config.yaml
positions: "learned"
bias: "none"
init_std_up: 0.0361
grad_clip: 0.5
schedule: "wsd"
decay_shape: "linear"
seq_len: 1024
doc_mask: false
train_tokens: 500900000
Each number is 128 + 32 x the weight over its row's rms, rounded and kept within 0 to 255. Layers, rows and columns count from 0. The size above them is the row's rms in percent of the matrix's.

# layer 5 attention query, 192x192, rms 0.299, rows 81-97, columns 0-95
size [ 97  94  97 101 101  95  99  98  89 100 102  97  93 101  90  98  94]
[[106 187  97 125 152 150 132 150 110 134 104 102 155 167 148 154 100 137 142  95 174 156 108 131 134 178 143 121 165 157 128 129 172 141 106 164 143  94  93 141 119 175 179 142 108  77 111  67 125 183 127 106 116 142 164 165 121 161 187 171 125 174 168 132 111 181 137 128 117 103  85 111 140 136 137 136 100 194 108 108 159 106 205  62 128 103 224 123  76  87  92 113 107 157 147 110]
 [136 161 144 114 109  80  79 139 177 116 126 122  98 146 102 202  75 132 111  75 162 119 137 127 122 102 130 171 183  82 112 130 153  90 135 104  70 178 126 110 153 176 127 120  77 184  99 127 142 120 152 144 154 127 101 205 134 117 127 189 143 129 181 118 118 124 124 139 124 118 112 110 152  78  75 104 153 117  74 199 168  69 160 139 146 126 149 124 182 118 119 182 131 122 100 126]
 [174 126 155  95 160 146 104 153 104 133 152 120 161 117 149  58 128 158 131  97  99  96 161 181 101  30 149 129 133 142 150  97 159 131 144 138  81 154 146 203 123  98 137 117  93  85 137 114 134 151  85  98 181 132 165  59 134 111 117 165 143 139 162 133 130 122 167 113 179 132 165  97 134  93 103  83 113 113 164 169 124  85 181 145 179 141 160 132 106 147 156 118 189 155 121 126]
 [134 169 112 178  83 126 158 143 109 121 112 122 200 147 155 128 125 151  88 146 143 113  99 100 152 134 189  68 112 118 133  94 161 171 105 104  65 145 141 129  96 110 130  82  54 139 166 108  70 154 151  96 104  90 137 154  83 136 147 114 192 112  92 165  88 118 190  71 128  70 136 113 119 147 164 124 139 156 142 153  78 108 156  97 140 112 105 123 138 129  87 169 153  99 137  84]
 [123  91  99 147 108 107 105  49 135  80 135 133 116  90 141 104 108  77 165 150  96 106 136 106 104  88 119 127  72  99 115 123 148 129 109 117 137 112 193  97 146 100 148 125 124  90  92 133 129 125 180 160 150 142 173 135 146 157 137 142  82 141 139 139 177 104 112 120  94 103 128  82 117 192  92 148 182 160  72 170 112  91 114 188  97 120 105 154 131 160 177 142 189 179 146  95]
 [117 120 132 121 146 107  75 218 106 148 186 137 134 144 109  24 141 137 140 143  88 146 156 180  99  91 184 116 111 136 107 112 131  78 210 148 159 139 114 124 130 102 176  96 126 111  87 103  66 140 161 166 135 150 243 170 134 123 124 112 105 123 120 117 134 123 157 173 110 174 112 159 120 162 141 122 107 152 121 112  51 150 154 165  83  95 122 137 107  63  98 138 104 116 154  95]
 [116 149 112 138 113  93 153 127 100 174 111  91 127 152 104 174 171 147 128 120 176 154 148 139 112  97 122 124  76 116 158 160 115 123 129 108 193 127 128 123 138 110  70  80 134 150 142 111 142  99 122 124 180 162  82 111 101 144  86 189  97 128 164 174  67 124 119 131 179 118 152 129 119  90 152  91 148 162 160 162 196 133 157 144  97 153 153 182  42  62 101 108 105 141 121  76]
 [122 122 243 164 172 156  96 152 130 186 170 157 112  78 144  78 129  90  63 144 129 151  97 200 175 154  92 180 144 130 178  90 142 122 145 141 158 120 147 147 139 110 117 120 125 192 125  65  67 131 186 124 114 104 139  92 110  81 149  95  97 108 121 144  86  88 118 146 149 135 114 178 153 129 154 107 100  93 113  95 172 142 167 124 109 130 150 156  94 125  72 148 129 104 103  62]
 [147  90 171 122 133 123 104 170 127  52 110 135 138 173  64 114 153 168 169  61 124 125  84 127 173 140 142 190 129 201 121  63 103 180 152 156  85 101 114 102 109  95 113 134 142 178  98 139 137  81 106 107 148  93 137 124 118  56 146 165 104  63 141  83  96 111 160  85 138 101 118 159 122 108  95 100 152 132 171 133 107  40 140 154 110 159 138 137 116 143 143 116 141 138 113 167]
 [184 141 117 141  71 169 118 120 123 167 159 111  69  95 128 139  44 146 167  89 101 128 124 128  90 200 126  98 129 154 154 116 100 178 112 162  91 111  80 129 102 119 124 110 123 104 146 109  92 135 175 156 107  62  90 113 114 134 178 142 189  84  85 145 183  89 171  86 169 164 121 112 159 155 125 173 102 138  64 118  92 133 164  95  81 117 132 167 123 163 102 169  92  89 114 111]
 [123 179 165 161 184 189  93 104  79 130 184 100 148 163  94 131 144 159 192 112 129 150 137 125 135 113  67 127  91 125 131 127 163  92 112 142 118 104 103 148 185 154 182 107 136 131 124 134 132  97 128 117 112 117 151 103  97 151  92 131 127 158 152 129 125 127  43 181 138  62 125  72 178 169 141 149 118 141 115 199 100 119  54 150 107 145 130 140 171 106 152 152 155 108 186 115]
 [143 133 148  83 122 156 197 149  84 165 159 103 119 144 129 148 127 154 120  87 178 141 194 165 143 148 116  95  79 133 121 118 145 113 131 153 101 164 161 130 135 116 177 104  99 135  87 152 119 117 121 164 141  74 124 173  91  89 204 125 102 133 113 160 142 131 128 134 102 135 167  84 166  78 118 169 108  65  54 113 137 154 157  73 145 108  73 126 129 146 147 132 205  86  64 128]
 [ 86  46 153 163 140  97 110  89 124 160 124 137 186 168 187 179 125 113 107 134  90  71 188 112 119 132 124 106  88 142 131 123 103 109 153 152 112  94 164 132 147 140 140 109 152 130 173 113 104 131 141 134 139 136 135  29  78 128 168 133 148 119 172 133 113 124 101 150 167 142 109 102  94 133 171 192 138 207  92 133 187  92 102  91 129 144  91 111 165  25 137 134 148 135 158 153]
 [113 141  86 145 140 143 133 123 111 146 106 115 199  91 115 156 119 172 154  90 142 153  86 103 105 143  75 136  42 136 163 161 124 141  95  76 149 153 141 186 133 188 122 145  64 113 129 163 148 133 126 136  67 150 199 146 117 132 162 143 122  77  87 100 175 113 186 140 160  94 130 152  95 122 136 147 135 175 125 100 123 200  78 182 123  84 130 147 137 125 131 147  77  98 156 136]
 [106  98 126 189 163 163 156 121 136 142 165  89  62 116  91  89  90 185 145 193 114 127 144  45  84 163 141 106  96 124 156 130 117 152 155 155 143 100 108 166 141 135 143 116  88 131 124 119 157  81 153 163  93  75 157 115 190 132 118  71 114 126 103 101 159 145 142  76 131 135 126 103 173 123  85 152 133 201 150 125  93 127  58 168 164 129 142  72  76 110  88 155 110  48 105 157]
 [114 171 144 145 139 174 159 166 178 143 183 129 164 127 139 119  83 142 100 128  61  92 135 148 153 150 145 171  53 173 106 108 112 116 134 123 174 111 166  54 131 159 170  88 130 124 122 122 138  94 128 101 123 127 136 139 137 110  31 148 137 160 153 156 155 123 126 119 155 101 110 157 117 170 154 131 105 124  74 147 118  62 147  85 145  93 141 146 201  99  98 118 116 146 152 107]
 [120  86  86 176 160 118  71  83 178 115 135 156  88 134 135 151 108 148 108 180 181  82 152 139 154 109 116 139 175 208 132 174 130 129 121 142 127 191 134  99 107  99 133 106 156 203 152 151 120  79 181 117 106 138 101 138 173 182 185 212 117  90 144 132 132 121  96 137 130  38 119 138  95 106 142 114 108 174 155 166 132  94 137 150 104 137 195 131 156 127 102 104 110 125  89  94]]
# layer 5 attention key, 192x192, rms 0.286, rows 81-96, columns 0-95
size [ 93  91 103  97  93  98 100 107  94 101  98  89 100  97  92  97]
[[133 169 121 154 143 110  97 129  90  82 152 120 126  74 139 162 166 142 157 163 138  98 143 148  67 139 137 155 178 187 116  61 165 167 132 155 176 123 106  65 107 160 172 147 108  99 131 132  97 127 136 132 138  92 100 165  78  86 112 152  78 137  64 112 113  77 178 166 147  92 111 147 146 149 102 100 132 132 142 130 219 130 200  86 117  89 114  33 107 114 123 135 117 230 154 130]
 [ 82  87 152 123 134 147 119 143 111 164 115 145 137  62 107 124 139 146 108  21 175 105 121 155 136 132 148 119 117 129 143 156 170 113 106 157  73 129 141 110 114 182 122 181  96  59  82 124 147 114 170 169 143 128  91  95 125 148 124 130 147 128 122 171  69  85 148 142  84 145 102  99 190 137  48 127 103  92  74 136 148 131 183 159 156 108 113 124 187 172 112 153 126 125  88  96]
 [165 119 104 135 162 124 136  69 147 104  96 123 202 157 177  71 146  88  53 142 144 107 123 175 120 125 142 184 134 134 148 174 156 126 139 165 131 176 129 184 156 107  85 160 113  90  88 100 112 144 116  90 159 136 135 126 148  49 211 125 154 187 147 137  80  97 175 159 120 142 158 147 103  90 149 158  97 155 129 122  97  82 114 111 122 108 131 123 132 160 160 139  97 117  84  53]
 [182 162 158 137 129 125 114 177 143  95 120 116 159 158 139 106 109 175 116 214 131 130 124  90 105 147 109 181 150 215 135 156 165 126  91 134 111 152 158  63  94 104 103  78  57  81 116 106  72 184 159  99 141 131 101 181 106 129 117 105 148 111 106 154 122 190 100  83 118 145 139 111 124 121 160 162 190 148 143 151 121 131  86  53 143 135 137  77 131 138  98 170  93 118 133 138]
 [153 151 114  95  61 128  80  62 119 114 167 148  90 121 150  64 139  91 127 111 107 108 139 151  42 177  93 163 195 150  75 127 147 142 136 119 115 141 107 150 131  64 130 136  59 137 151 103 124 155 178 130 137 149 179 102 188 144 113 164 142  78  97 148 154 109  76 151  94  53 111 105 131 112  86 120 161 140  62 117 114  93  93 142 135 163  85 171 174 165 156 133 193  94 132 111]
 [134 135 161 183 123 116 101 127 120  86 149 102 103 168 133 139 131 126 135 157 129  98  92 115 162  63 119  50 178 128 180  83 190 139 165 161 122 142  60 128 128 142 112 120 120  82 178 145 139 143 159  89 100 185 130  96 140 123 106  89 127 148  95 105 139 101 156 187 115 152 157 187 166 120 124 143 161 123  93 130 124 142 146 152  64  90  98 111 156 135 168 108  54  99 101 116]
 [224 118 126 124 107  68 158 113 124 129  77 120 158 111 163 193 163 152 120  92 137 134 160  93 114 103 130 115 153 167 154 161 151 122 124 107 114 118 107 129 134 195 186 107 159 155 124 108 156 100 187 114 152 192 163 101 139 113 130 144 106 144 100  85  79 124 103 129 173 158 155 150 176 121 144  71 169  91 117 125  89 134  99 185 109  79 182 151 149 106 149 164 170  84 184 113]
 [123 126 198 117  97 122 142 169 128 167 139 153 171 124 110 137 179 113 170 119 134 142  85 121 119 141 155 146 130 151 164   5 146 105 102 144  96  97 137 119 191 130  72 122 105 193 163  73 149 111 180  98 125  78 134  97 158 120 161 107 121  87 126 136 107 123 127 136 139 109 132 159 151 107 131  37 129 120 112 112 178 156 135 133 164 157 154 145 101 131 127 201 133 124 170  71]
 [129 118 148 122  96 114 125 207  75 138 107  91 115 133  73 111 148 120 126 172 164 109 105 120 158 182  88 178 103 146 110 108 105 184  89 147 102 136  61 157 126 146 122 131 137  93  65 141 125 116 152 105 129  81 131 120 130  70 167 108  72 124 151 132 146 133 177 175 155  84  90 123 105 104 153 121 111 108 163 105 108  60  92 167 125 136 182 141 126 143  87  80  84 125 153 106]
 [149 114 139  99 131 111 187 164 101 111 151 158 132 118 156 145 156 253 182 130 190 139 109 163 129  65  88  97 130 149 149  93 141 137 133 144 136 106 116 111  96 113 121 140 104 145 143 120  61 157 186 114  86 105 100  74 114 127 128 135 181 144  85 122 133 165 127 140 140 143 146 108 118 137 123 229  88 104 139 129 112 130 156 172 113 176  97 159 102 161 101  82  96 120 116 138]
 [164 137 126 130 103 142 160  78  68 146 133 108  86  86 110 108 111 152  74 116  76 108 105 153 153 120 119 145  91 126  75 198 162 148  96 160 174  99  93 155 142 130 103 120 114 135 121 121  81 100 181 157 124  84 175 177  69 137  93 178 118 110 135 140 157 101 125 103 118 176 144 137 167 182 104 165 105 137 140  92 122 135  89 129 114 130 108 161 125 107 136 115  59  87 173 101]
 [193 119 131  91 166 117 138 150 101 169  81 101 111 153 114 108 179  77  93  82 143 170 110 127 156 154 140 100  72 118  90 136 160 186 118  96 109 136 145 137 165 141 156 161  60 162  93 210 109  95 163 112 145  98  96 109  91 125 152 169 179 121  57 157 163 122 154 196 146 137 201 144  75  99 137 143  83  65 129 146  89  90 146 109 139 158  95 151 108 127 158 156 137  82 103 143]
 [151 136 163 163 106  59  96 177 130 141  67 139 102 155 153  96  88 120  51 145  72  80 126 139 103 131 109 153 144 166 127 119  73  70 106 164 139 127 170 135  86 126 144  93 124 155 168 157  93  87  94 124  94 151 146  53 120 157 134 145 153 160 176 126  81 150  61 145 143 129 138 170 142 148 176 134 109  98 104  97 149 135 119 122 141 167 105 120 154  17  99 134 119 121 108 132]
 [ 99 188 150 122  91 157  66 162  94 126  97 183 116  97 130 163 124 182 131  95 146 154 129 136  86 129  63 144  90 132 146 137 110 146 177  88 204 115 123 162 124 174 127 150  77 139 131 141 137 169 108 105  99 213  85 177  97 172 156 157 110  80 124  79 129 134 201  76 151 144 160 136 100 136 135 101 110 134 143 137 112 178 121 132 131 151 112 127 115 138 119 113  66  91 101  80]
 [129 138 109 167 130 154 144 160 112  19 112 153 110  57 152 152 124 178 122 177 153 123 158 150 119 133 134  47 129 166 146 145 153 163  99 137 182 108 153 120 125 168  84 109 132 115 115  95  69 120  96  99 135 102 133 151 157  85 132 115  72 186 153 101 118 141 104 126 123 181 126  88 127 115 160 188  99 185 111 112  78 150 101 137 124 135  54 179 108  71 114 147 125 105 140 134]
 [ 52 141  50  65  88 126 131 123 127 206 112 190 113 113 135 153 137 102 123 172 151 145 151  81 126 114 182  86 121  84 135 139 180 124 127 138  88 134 128 119 126 160  60 107 162 129 132 157 122 134 113 106 160 152 186 152 172 122 130 177 132 156  23 140 152 153  98 125 148 169 142  79 155 149 175 117 107 131 129 125 131  98 145  82 176 144 175  33 173 126 124 121 135 148  86 112]]